config.yaml
n_layer: 16
beta1: 0.93
lr_head: 0.00644
doc_mask: true
steps: 5865
Each number is 50 + 10 x the weight over its row's rms, rounded and kept within 0 to 99. Layers, rows and columns count from 0. The size before them is the row's rms in percent of the matrix's.

# o: layer 6 attention output (transposed), 128x192, rms 0.543, rows 7-63,71-127, columns 32-63
# v: layer 6 attention value, 64x192, rms 0.159, rows 8-63, columns 32-63
# gate: layer 6 MLP gate, 512x192, rms 0.177, rows 0-9, columns 32-63
# up: layer 6 MLP up, 512x192, rms 0.186, rows 0-9, columns 32-63
# down: layer 6 MLP down (transposed), 512x192, rms 0.105, rows 0-9, columns 32-63
o7 099:35 42 46 64 52 61 30 45 48 46 44 56 56 55 47 29 40 34 63 18 51 46 63 32 41 58 48 53 43 50 42 43
o71 091:46 46 68 43 56 49 60 39 41 56 56 64 61 51 38 39 55 60 49 53 63 34 29 67 37 54 47 47 59 29 40 62
v8 098:33 47 41 44 38 48 72 47 62 50 34 54 62 44 39 44 51 39 45 54 67 44 52 24 58 45 50 38 54 52 57 43
o8 095:31 46 38 54 47 57 65 40 47 35 51 42 46 69 48 37 39 45 50 53 59 56 71 49 65 36 59 45 57 36 49 58
o72 104:36 43 56 49 51 65 31 49 48 56 37 64 47 46 45 61 45 56 44 42 43 50 36 58 66 60 57 37 54 38 58 42
v9 098:51 51 61 42 31 33 65 60 42 46 36 37 38 55 55 49 35 56 65 59 35 43 45 52 60 44 40 23 61 64 50 62
o9 094:67 39 41 44 50 42 35 54 70 49 47 30 42 42 58 46 46 56 53 44 50 50 46 50 36 36 51 36 48 54 61 39
o73 102:29 61 35 43 48 54 59 42 38 52 33 53 27 54 57 52 46 57 66 58 45 49 65 42 72 60 34 50 63 26 29 36
v10 105:33 51 52 52 54 47 60 51 54 35 50 38 59 48 45 63 63 62 46 27 38 49 57 61 46 42 46 36 49 63 44 48
o10 091:52 48 50 48 43 55 56 43 55 42 39 54 55 52 42 50 45 48 48 37 36 49 52 54 73 51 55 42 64 52 56 51
o74 109:45 54 44 53 49 37 46 48 57 37 47 51 47 50 51 54 54 61 61 47 59 68 38 50 54 51 55 54 69 59 45 55
v11 090:44 47 49 34 45 28 51 36 51 40 62 34 28 39 53 47 66 42 54 40 40 57 32 54 50 54 61 33 47 49 40 57
o11 095:56 53 44 34 59 32 54 42 47 40 55 49 48 45 48 43 47 67 31 49 44 45 61 66 37 53 61 65 71 50 35 51
o75 088:42 47 37 34 42 50 36 41 33 63 54 37 79 55 49 53 39 53 46 55 58 43 54 41 39 55 45 63 56 43 74 50
v12 097:57 64 41 57 52 41 49 35 46 47 63 39 60 62 36 68 36 50 40 43 54 62 45 57 53 38 37 48 52 47 60 33
o12 106:50 55 44 40 50 53 59 32 54 46 54 53 43 64 34 68 50 70 37 58 58 57 50 44 48 49 49 44 36 53 48 61
o76 095:53 45 53 61 35 51 43 50 36 65 54 50 50 48 53 55 36 37 70 58 54 40 57 37 52 55 59 49 55 63 42 53
v13 105:71 57 48 55 48 56 48 63 49 50 70 55 72 47 59 51 52 45 47 36 25 44 49 54 39 50 45 46 48 51 54 49
o13 109:48 45 47 47 49 64 44 59 45 52 36 49 51 34 49 61 53 47 43 53 46 55 39 47 64 69 47 59 47 62 37 47
o77 103:55 38 46 56 53 59 46 42 39 64 68 48 63 60 43 51 52 36 56 53 69 48 58 58 63 44 48 39 51 46 51 65
v14 103:45 51 42 63 59 36 46 58 38 55 63 32 58 34 48 53 59 58 51 40 53 52 45 41 62 57 68 53 66 51 52 51
o14 108:41 62 49 44 32 62 35 58 52 43 46 48 44 60 71 46 56 50 64 59 68 53 48 44 62 67 51 41 75 48 39 57
o78 097:49 64 50 48 51 45 75 53 54 52 46 52 55 59 52 54 58 53 59 51 43 37 50 64 48 66 52 53 53 39 37 48
v15 099:72 41 47 62 43 44 52 55 60 52 61 32 40 44 49 46 69 63 43 47 53 57 62 39 56 56 30 42 40 56 41 45
o15 101:43 61 45 43 41 53 43 47 53 68 41 32 63 56 53 44 54 48 51 52 60 62 66 61 55 61 45 36 51 53 77 62
o79 105:38 47 74 35 50 41 50 55 39 70 64 68 47 40 68 68 50 50 53 40 36 41 37 53 53 27 62 66 55 53 34 33
v16 096:59 57 45 34 61 47 38 40 39 57 57 43 50 48 47 58 62 39 59 47 39 47 53 55 48 27 54 62 33 47 64 52
o16 093:53 40 49 52 50 41 56 41 46 71 52 47 62 61 48 50 57 57 49 55 51 46 47 63 63 56 62 55 41 54 54 57
o80 101:64 41 38 47 57 66 45 52 44 59 46 48 44 44 60 60 51 37 46 66 46 28 51 52 55 40 44 36 56 61 44 48
v17 101:42 61 57 63 61 44 48 58 58 49 47 61 35 39 43 39 42 52 54 74 47 56 45 58 61 53 60 41 41 55 47 51
o17 104:50 63 49 48 53 55 47 57 44 76 52 48 63 54 54 39 31 59 58 54 55 44 49 59 46 53 36 37 33 51 56 48
o81 092:68 55 46 63 42 42 47 29 64 68 36 51 55 60 58 60 60 51 65 48 46 54 26 57 58 48 63 38 56 57 42 38
v18 096:58 44 57 49 54 55 43 36 55 58 59 58 45 51 65 53 51 51 51 50 53 52 42 50 35 34 53 67 49 59 69 39
o18 097:53 45 52 45 41 57 47 58 45 56 68 44 46 54 59 63 67 56 68 39 61 58 53 45 47 23 45 67 53 56 47 53
o82 099:52 68 37 36 41 50 45 56 47 54 53 62 45 62 62 54 41 51 49 47 44 39 41 66 54 55 45 59 66 50 26 43
v19 103:41 39 46 53 47 56 50 51 58 61 46 47 36 61 37 60 74 42 47 39 42 43 54 41 39 47 73 39 37 50 42 52
o19 115:56 46 37 55 66 48 75 29 54 46 60 47 63 68 48 64 58 48 37 53 46 45 53 58 51 38 36 28 40 41 58 46
o83 090:41 53 56 45 45 54 39 65 46 61 51 44 57 45 45 50 33 50 47 47 57 42 30 54 35 71 30 67 60 51 40 38
v20 096:42 33 63 48 42 52 41 53 41 42 34 46 45 51 66 43 65 56 43 55 59 50 41 38 52 47 36 56 50 35 66 30
o20 091:42 60 50 50 63 50 33 54 55 35 46 52 40 59 64 51 39 30 57 55 59 58 63 59 60 48 43 44 49 46 53 56
o84 102:58 38 62 68 43 32 55 46 39 47 44 35 43 52 59 40 57 68 53 56 32 56 54 59 42 49 53 43 55 54 39 60
v21 097:59 44 42 44 59 61 57 44 29 53 65 49 75 73 50 42 44 39 46 34 64 53 65 60 37 38 44 63 60 44 54 47
o21 093:57 34 54 37 40 66 56 54 46 54 46 55 61 56 50 65 71 49 43 53 52 52 51 68 51 60 40 39 55 57 47 71
o85 094:52 53 48 57 51 74 59 39 51 49 39 57 54 62 63 56 52 58 37 30 48 45 55 47 38 42 32 59 45 49 42 39
v22 100:56 38 35 48 64 47 51 38 60 36 71 49 53 64 56 58 66 54 60 51 64 57 41 46 61 58 64 63 49 47 42 40
o22 100:47 68 44 60 60 48 52 50 66 49 45 50 68 38 49 55 47 44 44 40 52 57 33 43 20 41 34 53 68 49 36 53
o86 103:62 36 52 55 38 39 50 39 57 67 52 54 38 56 48 38 60 64 52 39 50 29 59 39 40 63 48 46 59 49 63 51
v23 094:70 60 54 51 60 47 58 37 65 67 48 67 52 58 48 42 63 52 44 55 59 41 53 54 31 49 50 51 57 48 47 56
o23 098:70 40 46 50 57 54 30 44 54 46 49 44 61 46 46 39 56 51 38 53 59 47 59 63 34 40 56 58 48 25 32 55
o87 094:30 46 38 53 61 46 46 70 52 40 62 38 34 41 67 78 46 51 56 49 47 49 46 45 45 51 44 57 55 69 60 33
v24 096:33 47 67 53 45 56 49 36 68 45 52 63 55 45 56 51 54 54 58 38 62 39 37 57 39 55 55 77 38 30 46 56
o24 095:43 50 50 57 56 40 56 35 38 44 26 40 40 41 28 59 50 52 61 48 50 41 55 60 71 54 45 67 61 72 63 36
o88 099:50 61 56 58 55 58 28 43 31 54 69 55 48 46 54 62 55 53 43 54 61 61 48 50 39 64 57 63 65 53 30 58
v25 094:58 62 46 64 54 68 53 50 40 48 61 55 51 57 45 46 52 35 61 35 55 61 36 40 45 57 43 48 57 44 24 49
o25 100:39 35 59 35 45 52 36 60 47 55 59 47 62 62 38 51 54 65 64 60 62 40 53 38 59 61 50 38 64 58 41 60
o89 090:63 73 58 53 39 37 44 37 68 40 43 43 46 45 49 54 46 54 44 46 64 40 53 54 50 46 43 50 31 56 59 44
v26 106:23 47 42 36 43 73 56 44 45 40 41 46 46 54 51 50 50 52 56 44 44 30 41 56 60 51 34 51 45 59 50 72
o26 105:42 40 53 49 70 52 41 40 40 53 34 48 52 32 43 69 66 49 55 48 46 49 40 66 49 39 69 58 38 45 34 45
o90 104:40 42 64 53 58 45 57 48 64 49 63 52 42 57 65 66 47 52 63 19 48 56 54 35 48 44 48 41 65 63 44 51
v27 095:51 61 35 41 37 51 43 54 50 59 49 30 53 45 55 56 51 48 41 47 58 55 47 55 33 42 58 57 36 55 45 49
o27 085:76 48 43 44 56 44 51 64 45 53 57 60 48 55 49 52 63 48 28 53 46 59 46 49 76 53 47 42 25 55 56 60
o91 104:35 54 34 43 42 56 62 46 50 61 42 40 46 45 58 37 59 58 44 42 63 53 46 57 57 53 45 78 47 47 58 40
v28 103:41 59 48 56 43 59 39 45 49 65 59 60 62 68 56 39 42 46 46 41 54 42 49 56 45 57 47 37 50 50 59 38
o28 107:40 38 49 45 70 47 51 56 32 49 50 50 51 50 50 57 47 44 25 54 44 62 53 34 62 38 69 55 45 50 48 71
o92 092:54 51 37 49 68 58 54 35 38 45 59 41 49 54 47 52 64 29 65 56 46 58 53 27 57 28 45 45 43 44 43 44
v29 101:43 60 48 36 58 57 65 47 63 53 47 52 39 57 56 40 54 62 47 53 58 65 49 48 41 52 62 59 57 57 38 63
o29 102:57 62 44 56 56 58 48 48 50 66 57 70 52 42 50 65 51 54 47 52 63 46 52 41 45 36 52 63 39 50 27 41
o93 100:54 51 51 56 51 36 43 72 60 48 35 65 46 42 48 69 21 48 69 50 40 43 47 44 41 50 62 36 48 63 43 51
v30 103:49 54 31 58 61 50 66 52 50 61 49 43 76 63 60 50 63 40 31 33 49 64 46 53 44 44 44 63 62 51 38 25
o30 103:50 63 45 41 33 56 52 43 48 38 54 47 53 35 59 48 36 43 47 59 41 39 47 32 56 69 51 49 61 50 39 54
o94 100:36 60 70 58 62 46 40 52 60 63 63 44 44 47 47 41 52 65 67 58 63 50 60 50 63 61 38 59 42 51 66 68
v31 094:50 52 47 36 50 57 58 51 56 53 44 47 53 55 44 57 47 49 44 55 53 62 46 62 48 62 36 58 57 55 47 57
o31 091:63 54 47 68 49 52 60 49 66 65 42 62 49 47 34 37 49 39 55 38 51 59 45 47 53 37 31 48 19 52 42 44
o95 100:35 53 39 48 38 64 47 44 48 58 81 39 36 37 49 84 54 41 63 39 55 48 60 55 53 43 43 37 60 47 67 31
v32 107:46 47 58 61 47 49 55 45 46 33 54 60 42 62 42 78 51 55 31 43 49 44 25 45 43 42 46 41 52 57 46 55
o32 104:63 56 43 51 69 33 51 48 61 65 73 39 72 54 62 47 54 62 41 45 55 48 51 47 39 42 61 47 53 42 55 53
o96 099:50 36 51 42 58 45 46 49 41 33 63 42 49 56 41 69 58 48 56 46 41 43 49 46 53 60 45 49 53 64 43 58
v33 096:65 43 63 53 47 70 47 27 49 57 57 41 59 34 53 50 48 61 59 43 59 51 48 64 50 44 44 53 33 57 41 53
o33 095:66 28 49 31 56 35 51 30 42 54 49 42 47 35 49 45 49 63 60 45 53 55 48 53 47 51 37 60 65 33 60 51
o97 099:45 44 39 62 50 40 45 52 28 66 47 68 36 39 63 43 39 41 50 42 46 70 59 46 56 42 52 55 52 69 49 65
v34 107:38 52 53 47 54 66 35 45 47 76 37 59 35 46 68 56 45 41 42 58 40 47 36 54 60 48 49 44 56 64 50 45
o34 113:66 54 47 62 61 46 64 49 53 70 67 44 46 58 67 64 55 56 49 56 50 74 48 51 56 47 51 54 54 35 66 43
o98 097:35 32 63 48 41 40 51 55 51 36 68 57 63 48 59 38 61 56 54 57 53 31 56 45 64 46 32 52 49 32 56 48
v35 103:33 36 48 56 42 61 61 61 63 68 54 54 59 47 59 39 57 59 52 46 64 43 51 42 39 55 39 44 53 56 67 50
o35 106:51 43 52 64 51 44 56 61 48 41 68 69 42 48 50 39 53 46 38 59 53 50 56 38 51 34 27 52 50 45 56 67
o99 093:52 50 65 29 59 37 51 37 44 57 47 47 50 46 35 52 61 52 54 53 53 53 22 54 60 58 57 63 49 49 44 54
v36 101:46 48 60 60 44 49 64 53 64 53 47 44 67 45 58 42 62 55 56 57 44 50 59 42 79 57 62 54 49 66 50 43
o36 098:40 46 49 45 39 52 46 51 54 54 41 52 57 46 54 59 66 50 73 62 49 56 33 44 60 42 40 36 47 46 52 45
o100 108:57 59 58 57 63 43 51 64 51 58 51 38 33 66 43 43 39 54 58 52 38 51 37 50 38 51 49 45 36 28 57 64
v37 102:49 50 53 43 49 65 58 59 47 42 49 39 39 32 60 60 62 57 46 63 43 40 34 31 61 47 30 40 66 38 48 37
o37 103:54 50 44 35 60 48 47 43 62 46 56 48 48 38 65 65 53 47 61 48 40 49 28 56 36 28 62 53 53 36 33 52
o101 104:35 61 58 55 50 38 59 48 41 50 43 41 52 75 67 48 59 68 42 64 57 46 64 56 66 34 47 67 45 42 63 42
v38 104:53 74 33 56 43 43 37 34 34 42 70 50 45 60 50 47 42 62 64 51 44 52 51 33 53 40 39 47 58 52 50 45
o38 098:44 51 55 52 45 49 43 51 66 29 54 50 46 62 57 64 37 52 66 22 47 72 58 43 54 55 55 74 47 52 51 41
o102 106:34 61 61 43 48 24 64 51 52 40 37 42 44 45 60 52 67 60 48 42 70 42 59 40 33 37 31 44 54 49 57 44
v39 107:68 41 66 61 47 48 71 58 39 23 46 46 45 48 45 59 67 35 58 59 40 59 54 58 37 62 52 53 47 54 54 60
o39 110:68 41 53 63 37 41 59 70 52 64 44 37 48 76 63 40 55 52 48 44 56 53 51 64 33 63 52 29 45 62 56 50
o103 094:22 68 51 38 59 60 43 28 52 46 52 42 55 54 44 60 59 74 70 33 54 42 51 33 53 53 45 66 41 49 53 37
v40 104:51 56 51 58 65 50 66 50 43 41 57 60 44 50 53 42 48 54 42 51 60 44 61 44 35 57 36 43 41 45 44 49
o40 097:53 56 61 53 65 43 59 50 54 54 48 65 60 39 67 50 49 58 44 44 45 70 36 51 44 58 53 61 49 42 48 45
o104 099:23 61 51 51 40 65 68 41 49 63 56 43 50 54 55 55 35 39 58 62 57 58 35 43 46 39 49 55 60 41 27 52
v41 106:64 52 43 57 48 47 57 42 41 65 44 57 59 63 48 51 61 50 51 52 57 59 53 54 34 45 49 40 29 42 57 49
o41 107:46 36 40 42 41 68 74 37 45 60 24 52 64 33 58 40 55 39 49 51 47 53 51 51 77 50 51 39 55 47 51 47
o105 090:60 36 47 40 44 45 55 65 51 48 38 42 50 63 56 42 58 41 34 50 59 42 68 62 43 57 47 50 55 64 55 60
v42 105:48 58 49 54 40 49 70 35 44 55 49 53 68 48 44 70 69 37 33 48 45 40 72 28 49 52 44 53 45 50 52 42
o42 109:51 43 55 66 66 42 50 57 65 38 55 66 48 55 52 53 49 50 62 65 63 44 42 65 66 64 37 52 52 50 42 49
o106 110:45 40 41 37 53 43 49 57 47 61 36 32 52 63 45 68 42 53 61 52 33 48 38 33 45 50 58 55 67 55 63 49
v43 111:71 36 57 47 40 33 25 63 30 52 39 51 47 41 56 59 38 61 38 59 34 51 63 35 52 52 49 46 67 55 57 44
o43 114:53 44 32 36 63 42 55 61 47 43 43 37 15 65 59 44 31 48 57 59 44 60 60 49 47 49 57 38 57 56 58 37
o107 103:73 50 42 45 54 51 62 60 64 56 52 58 57 43 50 52 79 51 39 43 60 47 53 51 41 58 57 27 45 62 51 57
v44 093:65 42 42 56 67 35 53 45 33 41 56 45 58 48 42 55 62 38 50 54 69 63 40 52 44 37 59 53 49 61 59 46
o44 101:65 44 52 36 37 60 55 36 49 55 55 41 34 84 40 58 57 54 47 62 35 62 42 60 57 54 45 50 54 50 40 44
o108 101:38 44 51 59 63 63 38 72 50 60 28 58 63 37 52 53 46 53 56 46 42 42 41 46 42 45 52 57 44 40 65 60
v45 098:55 60 59 50 72 46 53 48 49 61 61 47 56 40 54 52 27 47 45 54 53 43 49 39 57 45 56 45 49 59 54 40
o45 103:62 45 24 38 61 33 41 47 44 49 41 50 29 43 51 44 46 37 57 68 45 40 27 54 57 55 38 60 47 49 37 55
o109 097:62 44 41 47 34 54 45 43 60 37 72 60 51 59 60 61 58 61 49 35 52 56 46 37 43 63 38 55 44 30 46 63
v46 100:51 58 38 49 66 46 71 59 60 59 35 51 44 47 64 56 56 71 48 38 52 42 39 72 50 48 57 68 31 52 45 57
o46 107:51 68 60 61 40 58 50 31 42 55 36 57 47 48 61 36 50 56 51 45 54 30 58 48 61 48 41 53 34 67 51 53
o110 102:45 51 48 54 50 45 36 55 56 43 56 53 55 49 43 62 61 60 68 56 41 53 30 26 53 57 72 57 71 31 45 59
v47 102:57 65 46 43 52 53 61 40 58 48 48 61 46 46 31 46 62 43 38 50 58 53 39 45 66 61 44 57 50 25 33 56
o47 107:28 65 49 64 53 44 35 50 51 64 41 50 45 39 47 40 48 48 48 31 51 56 41 45 40 50 52 58 52 54 37 32
o111 099:56 37 52 48 35 52 41 54 43 44 58 51 50 59 45 59 48 56 54 58 42 38 56 33 60 50 49 42 25 57 56 60
v48 100:44 63 61 71 57 66 49 42 43 67 43 54 54 52 35 62 56 60 55 41 57 50 52 47 45 53 56 59 62 54 69 31
o48 107:41 59 47 43 60 51 50 54 37 50 57 32 44 32 49 79 53 55 49 75 54 55 49 36 60 40 66 58 48 50 55 56
o112 092:59 28 59 59 52 32 55 57 44 39 39 54 27 53 54 53 49 63 40 48 44 65 45 51 48 33 32 53 59 64 46 60
v49 115:43 66 44 62 47 44 56 48 21 48 49 56 64 50 63 54 45 57 68 52 39 64 56 29 63 58 39 48 65 67 59 52
o49 114:42 53 59 38 46 59 58 62 58 39 38 41 40 45 56 60 43 60 53 62 64 45 59 36 57 45 42 39 47 56 48 60
o113 108:55 51 48 50 63 52 50 39 50 47 76 44 60 62 35 62 50 41 52 53 39 63 48 51 40 41 49 35 45 45 66 40
v50 095:53 39 42 71 68 51 62 38 64 58 66 55 49 53 48 58 64 71 43 50 55 42 47 51 50 46 38 53 46 38 39 46
o50 102:54 53 44 64 54 43 60 34 27 32 47 48 43 41 56 51 53 52 28 59 51 59 53 50 60 47 55 53 53 57 53 54
o114 092:44 49 57 56 63 51 52 48 56 50 42 51 42 72 45 40 42 47 62 48 43 60 46 57 44 41 39 53 47 36 58 64
v51 089:62 65 59 48 69 58 64 53 56 56 62 40 50 46 56 27 46 51 55 40 29 54 38 52 38 47 61 62 52 30 40 48
o51 090:50 50 61 43 42 54 68 58 59 37 52 35 58 33 45 40 65 47 37 46 38 60 42 54 58 44 60 43 48 67 44 72
o115 098:65 52 44 54 56 40 58 48 65 59 36 75 38 57 65 54 62 69 64 56 66 50 49 58 47 40 44 59 49 40 60 57
v52 105:39 62 44 54 59 58 64 67 69 69 45 79 55 57 55 51 68 54 45 60 65 57 64 44 41 51 53 49 58 47 59 62
o52 111:34 53 52 43 61 63 62 56 41 47 51 70 51 45 44 42 55 49 43 57 44 66 60 53 42 49 46 41 35 25 48 43
o116 097:50 42 61 63 38 44 49 52 37 47 34 49 57 44 55 77 78 53 48 40 44 48 36 53 69 46 69 51 59 59 41 44
v53 107:47 51 47 56 61 57 46 44 41 61 59 62 53 61 46 43 60 51 47 42 63 51 54 60 48 63 60 57 49 50 47 84
o53 107:38 41 59 53 50 63 64 45 26 46 60 42 37 44 35 29 56 47 49 49 50 46 48 60 58 63 58 38 43 43 36 69
o117 090:59 50 59 44 61 45 50 30 42 37 67 56 69 54 45 67 51 52 54 51 49 46 63 60 53 48 45 47 41 21 51 45
v54 099:65 50 60 60 47 37 61 56 55 42 31 36 44 57 38 35 57 70 56 72 40 49 37 29 40 35 43 54 35 50 27 42
o54 099:48 47 42 70 59 35 56 52 58 47 39 34 59 51 51 36 64 47 52 44 63 46 54 60 54 62 25 36 35 45 40 45
o118 093:47 55 46 51 34 45 56 59 30 61 48 57 49 64 69 50 37 38 55 57 44 67 56 49 43 43 63 30 46 43 49 63
v55 095:59 56 48 46 51 52 54 53 42 49 43 50 70 45 42 33 43 53 34 56 62 76 55 51 38 65 68 39 54 51 32 40
o55 104:46 39 61 58 52 47 41 39 44 49 42 52 55 27 52 35 46 47 52 34 57 53 36 60 49 52 35 46 61 48 34 56
o119 097:65 51 46 35 65 60 67 55 55 65 35 45 48 48 49 44 49 48 32 27 49 53 55 54 36 34 61 69 47 57 41 63
v56 090:49 39 56 52 51 68 63 60 50 55 49 56 62 54 32 36 38 38 70 52 43 65 49 50 36 46 65 43 53 57 58 46
o56 094:45 45 56 43 55 63 51 54 48 47 50 40 64 46 51 51 64 31 43 54 46 49 47 47 51 57 47 44 44 32 52 49
o120 091:33 62 44 61 57 41 44 47 46 42 41 63 51 58 32 52 40 54 48 48 43 37 48 43 53 39 65 52 61 49 64 43
v57 104:43 44 25 60 43 58 44 51 59 61 68 42 33 55 66 41 46 36 44 53 55 58 45 47 45 38 45 44 38 52 41 48
o57 104:52 63 47 44 41 48 55 57 39 48 31 58 58 31 61 52 33 44 47 32 56 44 47 36 50 42 60 54 61 43 41 51
o121 098:56 39 55 43 52 72 36 48 51 41 58 61 60 60 69 47 50 48 52 60 56 49 55 57 37 71 55 50 47 58 45 65
v58 097:61 49 39 57 53 42 60 69 43 31 32 61 46 74 80 49 42 40 62 54 47 35 43 43 64 47 65 50 63 51 47 55
o58 094:61 41 47 73 53 55 52 57 55 48 51 51 56 45 60 34 39 47 60 45 50 54 61 43 52 37 40 47 59 68 58 21
o122 097:43 62 55 40 61 46 54 55 33 38 55 40 50 45 41 45 34 29 61 63 56 64 41 44 73 36 43 55 51 48 56 74
v59 099:64 51 49 67 49 52 38 43 54 58 57 52 49 48 45 53 46 40 47 52 53 62 69 65 41 39 49 67 43 37 61 43
o59 098:45 47 67 46 66 56 48 44 47 42 38 50 69 49 45 40 45 48 36 61 56 48 49 67 32 53 46 66 47 56 63 50
o123 093:52 54 80 33 48 40 78 62 60 42 42 38 52 60 57 37 67 25 49 51 48 53 45 67 58 58 43 57 37 41 67 53
v60 099:54 41 51 48 45 50 56 48 55 52 41 70 47 45 36 41 54 40 50 62 47 63 55 57 26 32 58 48 47 47 52 57
o60 099:66 54 70 44 53 72 50 50 50 62 40 54 72 43 37 46 58 45 45 62 50 32 52 64 47 44 39 63 37 57 53 80
o124 101:53 45 49 53 41 20 47 53 46 35 41 47 45 56 48 45 52 50 44 39 45 43 53 67 57 69 57 31 67 56 48 43
v61 093:51 57 61 60 62 52 50 68 46 43 61 50 65 42 61 54 35 67 79 64 42 45 65 48 54 36 48 43 50 38 49 55
o61 100:61 45 43 48 58 47 57 37 50 61 33 47 23 45 54 49 40 45 64 66 54 50 46 59 48 58 53 43 44 35 24 41
o125 096:53 69 45 62 54 36 52 49 37 45 40 42 41 48 45 41 54 38 50 32 56 47 46 42 41 47 40 35 54 55 41 44
v62 103:49 46 55 47 56 60 54 37 45 64 52 62 47 46 53 58 44 58 56 35 45 55 60 43 38 63 46 53 44 46 40 58
o62 113:40 50 46 42 39 67 45 47 44 59 67 67 63 41 56 54 63 43 45 73 45 45 39 37 47 61 49 60 43 49 38 51
o126 104:64 50 54 53 60 34 39 45 51 34 40 46 33 45 44 27 55 46 57 40 50 57 58 38 47 61 56 45 65 48 65 51
v63 105:48 40 25 49 57 53 43 45 34 52 71 51 58 39 49 62 50 60 46 40 51 31 54 41 49 52 41 63 49 44 42 50
o63 109:41 33 48 39 60 44 46 42 49 48 47 31 51 74 48 58 52 45 52 33 56 45 54 48 76 42 43 62 46 65 52 55
o127 088:33 52 46 46 59 48 61 59 58 44 64 43 52 43 48 61 51 34 62 46 55 31 68 54 71 60 47 45 65 47 42 59
gate0 098:72 35 41 50 71 59 44 50 53 54 49 44 38 62 53 54 48 44 64 57 52 51 44 58 62 48 35 49 56 34 45 50
up0 101:45 49 51 43 55 49 41 42 55 40 64 68 32 57 43 56 67 33 47 54 50 65 65 41 40 43 38 50 48 56 58 43
down0 095:67 17 44 54 47 51 52 59 69 45 41 34 50 52 37 41 61 31 41 54 63 41 51 53 67 48 54 49 31 31 52 54
gate1 097:46 44 49 39 31 47 44 49 37 64 51 47 45 57 49 47 35 49 62 31 59 78 56 31 45 27 54 42 65 70 64 45
up1 097:44 58 63 53 52 47 35 51 48 64 51 54 64 63 46 53 31 31 58 44 49 59 53 50 43 69 52 56 49 54 61 55
down1 090:52 44 63 50 51 61 45 41 40 21 74 55 72 49 41 34 76 54 56 50 47 49 51 39 40 45 55 40 58 39 54 57
gate2 113:42 39 40 61 66 49 52 59 54 63 60 55 59 54 29 43 32 45 58 55 47 57 30 54 44 61 66 46 44 59 40 63
up2 111:55 56 63 32 48 63 53 48 53 36 62 47 45 29 74 51 59 48 53 58 44 59 63 51 59 64 40 58 54 53 45 55
down2 114:31 40 45 47 42 59 39 62 44 62 52 47 55 55 47 69 34 49 28 34 68 63 60 35 48 48 31 50 26 40 40 49
gate3 094:52 57 30 60 47 67 53 47 46 49 64 64 54 48 50 37 28 59 41 52 53 59 59 65 46 50 59 35 58 56 49 42
up3 092:74 60 59 42 60 40 56 40 45 33 33 43 32 25 31 54 46 44 67 55 51 60 39 41 53 73 59 47 55 39 40 47
down3 091:44 46 58 54 59 61 54 54 45 72 53 72 50 31 49 58 51 50 43 73 57 55 55 47 66 33 29 61 50 62 52 56
gate4 109:47 50 32 33 47 48 62 68 19 41 47 61 31 47 42 56 52 49 55 34 56 65 66 43 47 60 50 54 58 63 47 41
up4 099:58 70 45 63 47 42 58 49 43 61 44 52 44 61 71 43 32 53 55 60 76 46 40 63 45 48 35 45 54 45 74 36
down4 101:46 64 44 55 50 48 41 46 59 50 38 64 49 44 59 73 44 48 48 31 48 52 47 61 40 44 35 73 45 57 50 48
gate5 098:39 56 51 67 48 52 49 44 44 49 67 37 58 57 45 57 36 50 54 66 39 57 48 31 60 49 61 48 44 57 51 34
up5 096:47 68 49 43 59 49 43 39 35 52 50 54 51 43 47 66 51 50 62 59 64 36 49 36 44 58 55 37 46 50 42 45
down5 100:50 42 35 60 41 54 43 53 56 66 46 43 31 37 37 53 50 47 44 32 51 58 49 47 47 44 48 48 65 62 64 56
gate6 113:37 58 35 62 50 49 54 49 48 54 53 41 61 43 40 52 56 55 40 39 61 53 57 63 41 52 55 67 60 50 64 23
up6 107:59 59 53 46 49 52 47 44 37 23 37 40 74 50 46 55 46 44 36 53 58 68 54 52 62 54 46 60 37 43 51 34
down6 113:43 50 39 55 56 57 56 63 49 46 63 41 54 54 78 49 48 34 55 41 51 56 43 43 55 59 53 48 58 46 28 65
gate7 101:45 65 41 51 72 58 56 48 51 38 52 56 49 47 57 56 56 38 41 40 58 30 28 50 55 67 63 51 65 58 62 63
up7 098:51 48 41 53 60 51 59 33 41 56 39 63 57 45 40 49 63 44 54 41 58 40 59 46 56 54 56 69 64 49 57 39
down7 098:58 57 55 67 55 36 56 49 58 29 55 40 56 64 48 38 45 57 61 36 48 52 28 56 55 63 60 59 47 45 62 42
gate8 090:50 47 50 50 67 51 60 52 28 54 44 57 57 30 46 56 55 51 44 50 59 69 22 38 56 44 62 53 33 45 64 60
up8 096:47 38 46 52 61 59 41 59 39 42 72 35 48 49 34 75 45 45 43 42 58 38 62 61 43 63 65 41 67 43 51 50
down8 089:42 53 61 56 48 38 53 51 57 70 59 56 56 45 58 74 61 32 27 61 57 47 28 32 64 36 31 49 44 49 65 49
gate9 106:54 45 58 41 55 42 31 52 56 40 49 59 48 54 38 62 34 50 48 53 34 25 64 42 46 50 46 53 48 59 41 31
up9 103:43 25 50 34 42 61 47 53 42 53 50 76 43 39 47 50 54 28 51 64 51 55 48 39 31 56 34 56 70 47 37 53
down9 109:48 44 44 54 51 55 50 51 41 58 44 46 41 72 55 34 55 61 64 59 45 49 48 35 58 64 67 35 45 53 36 55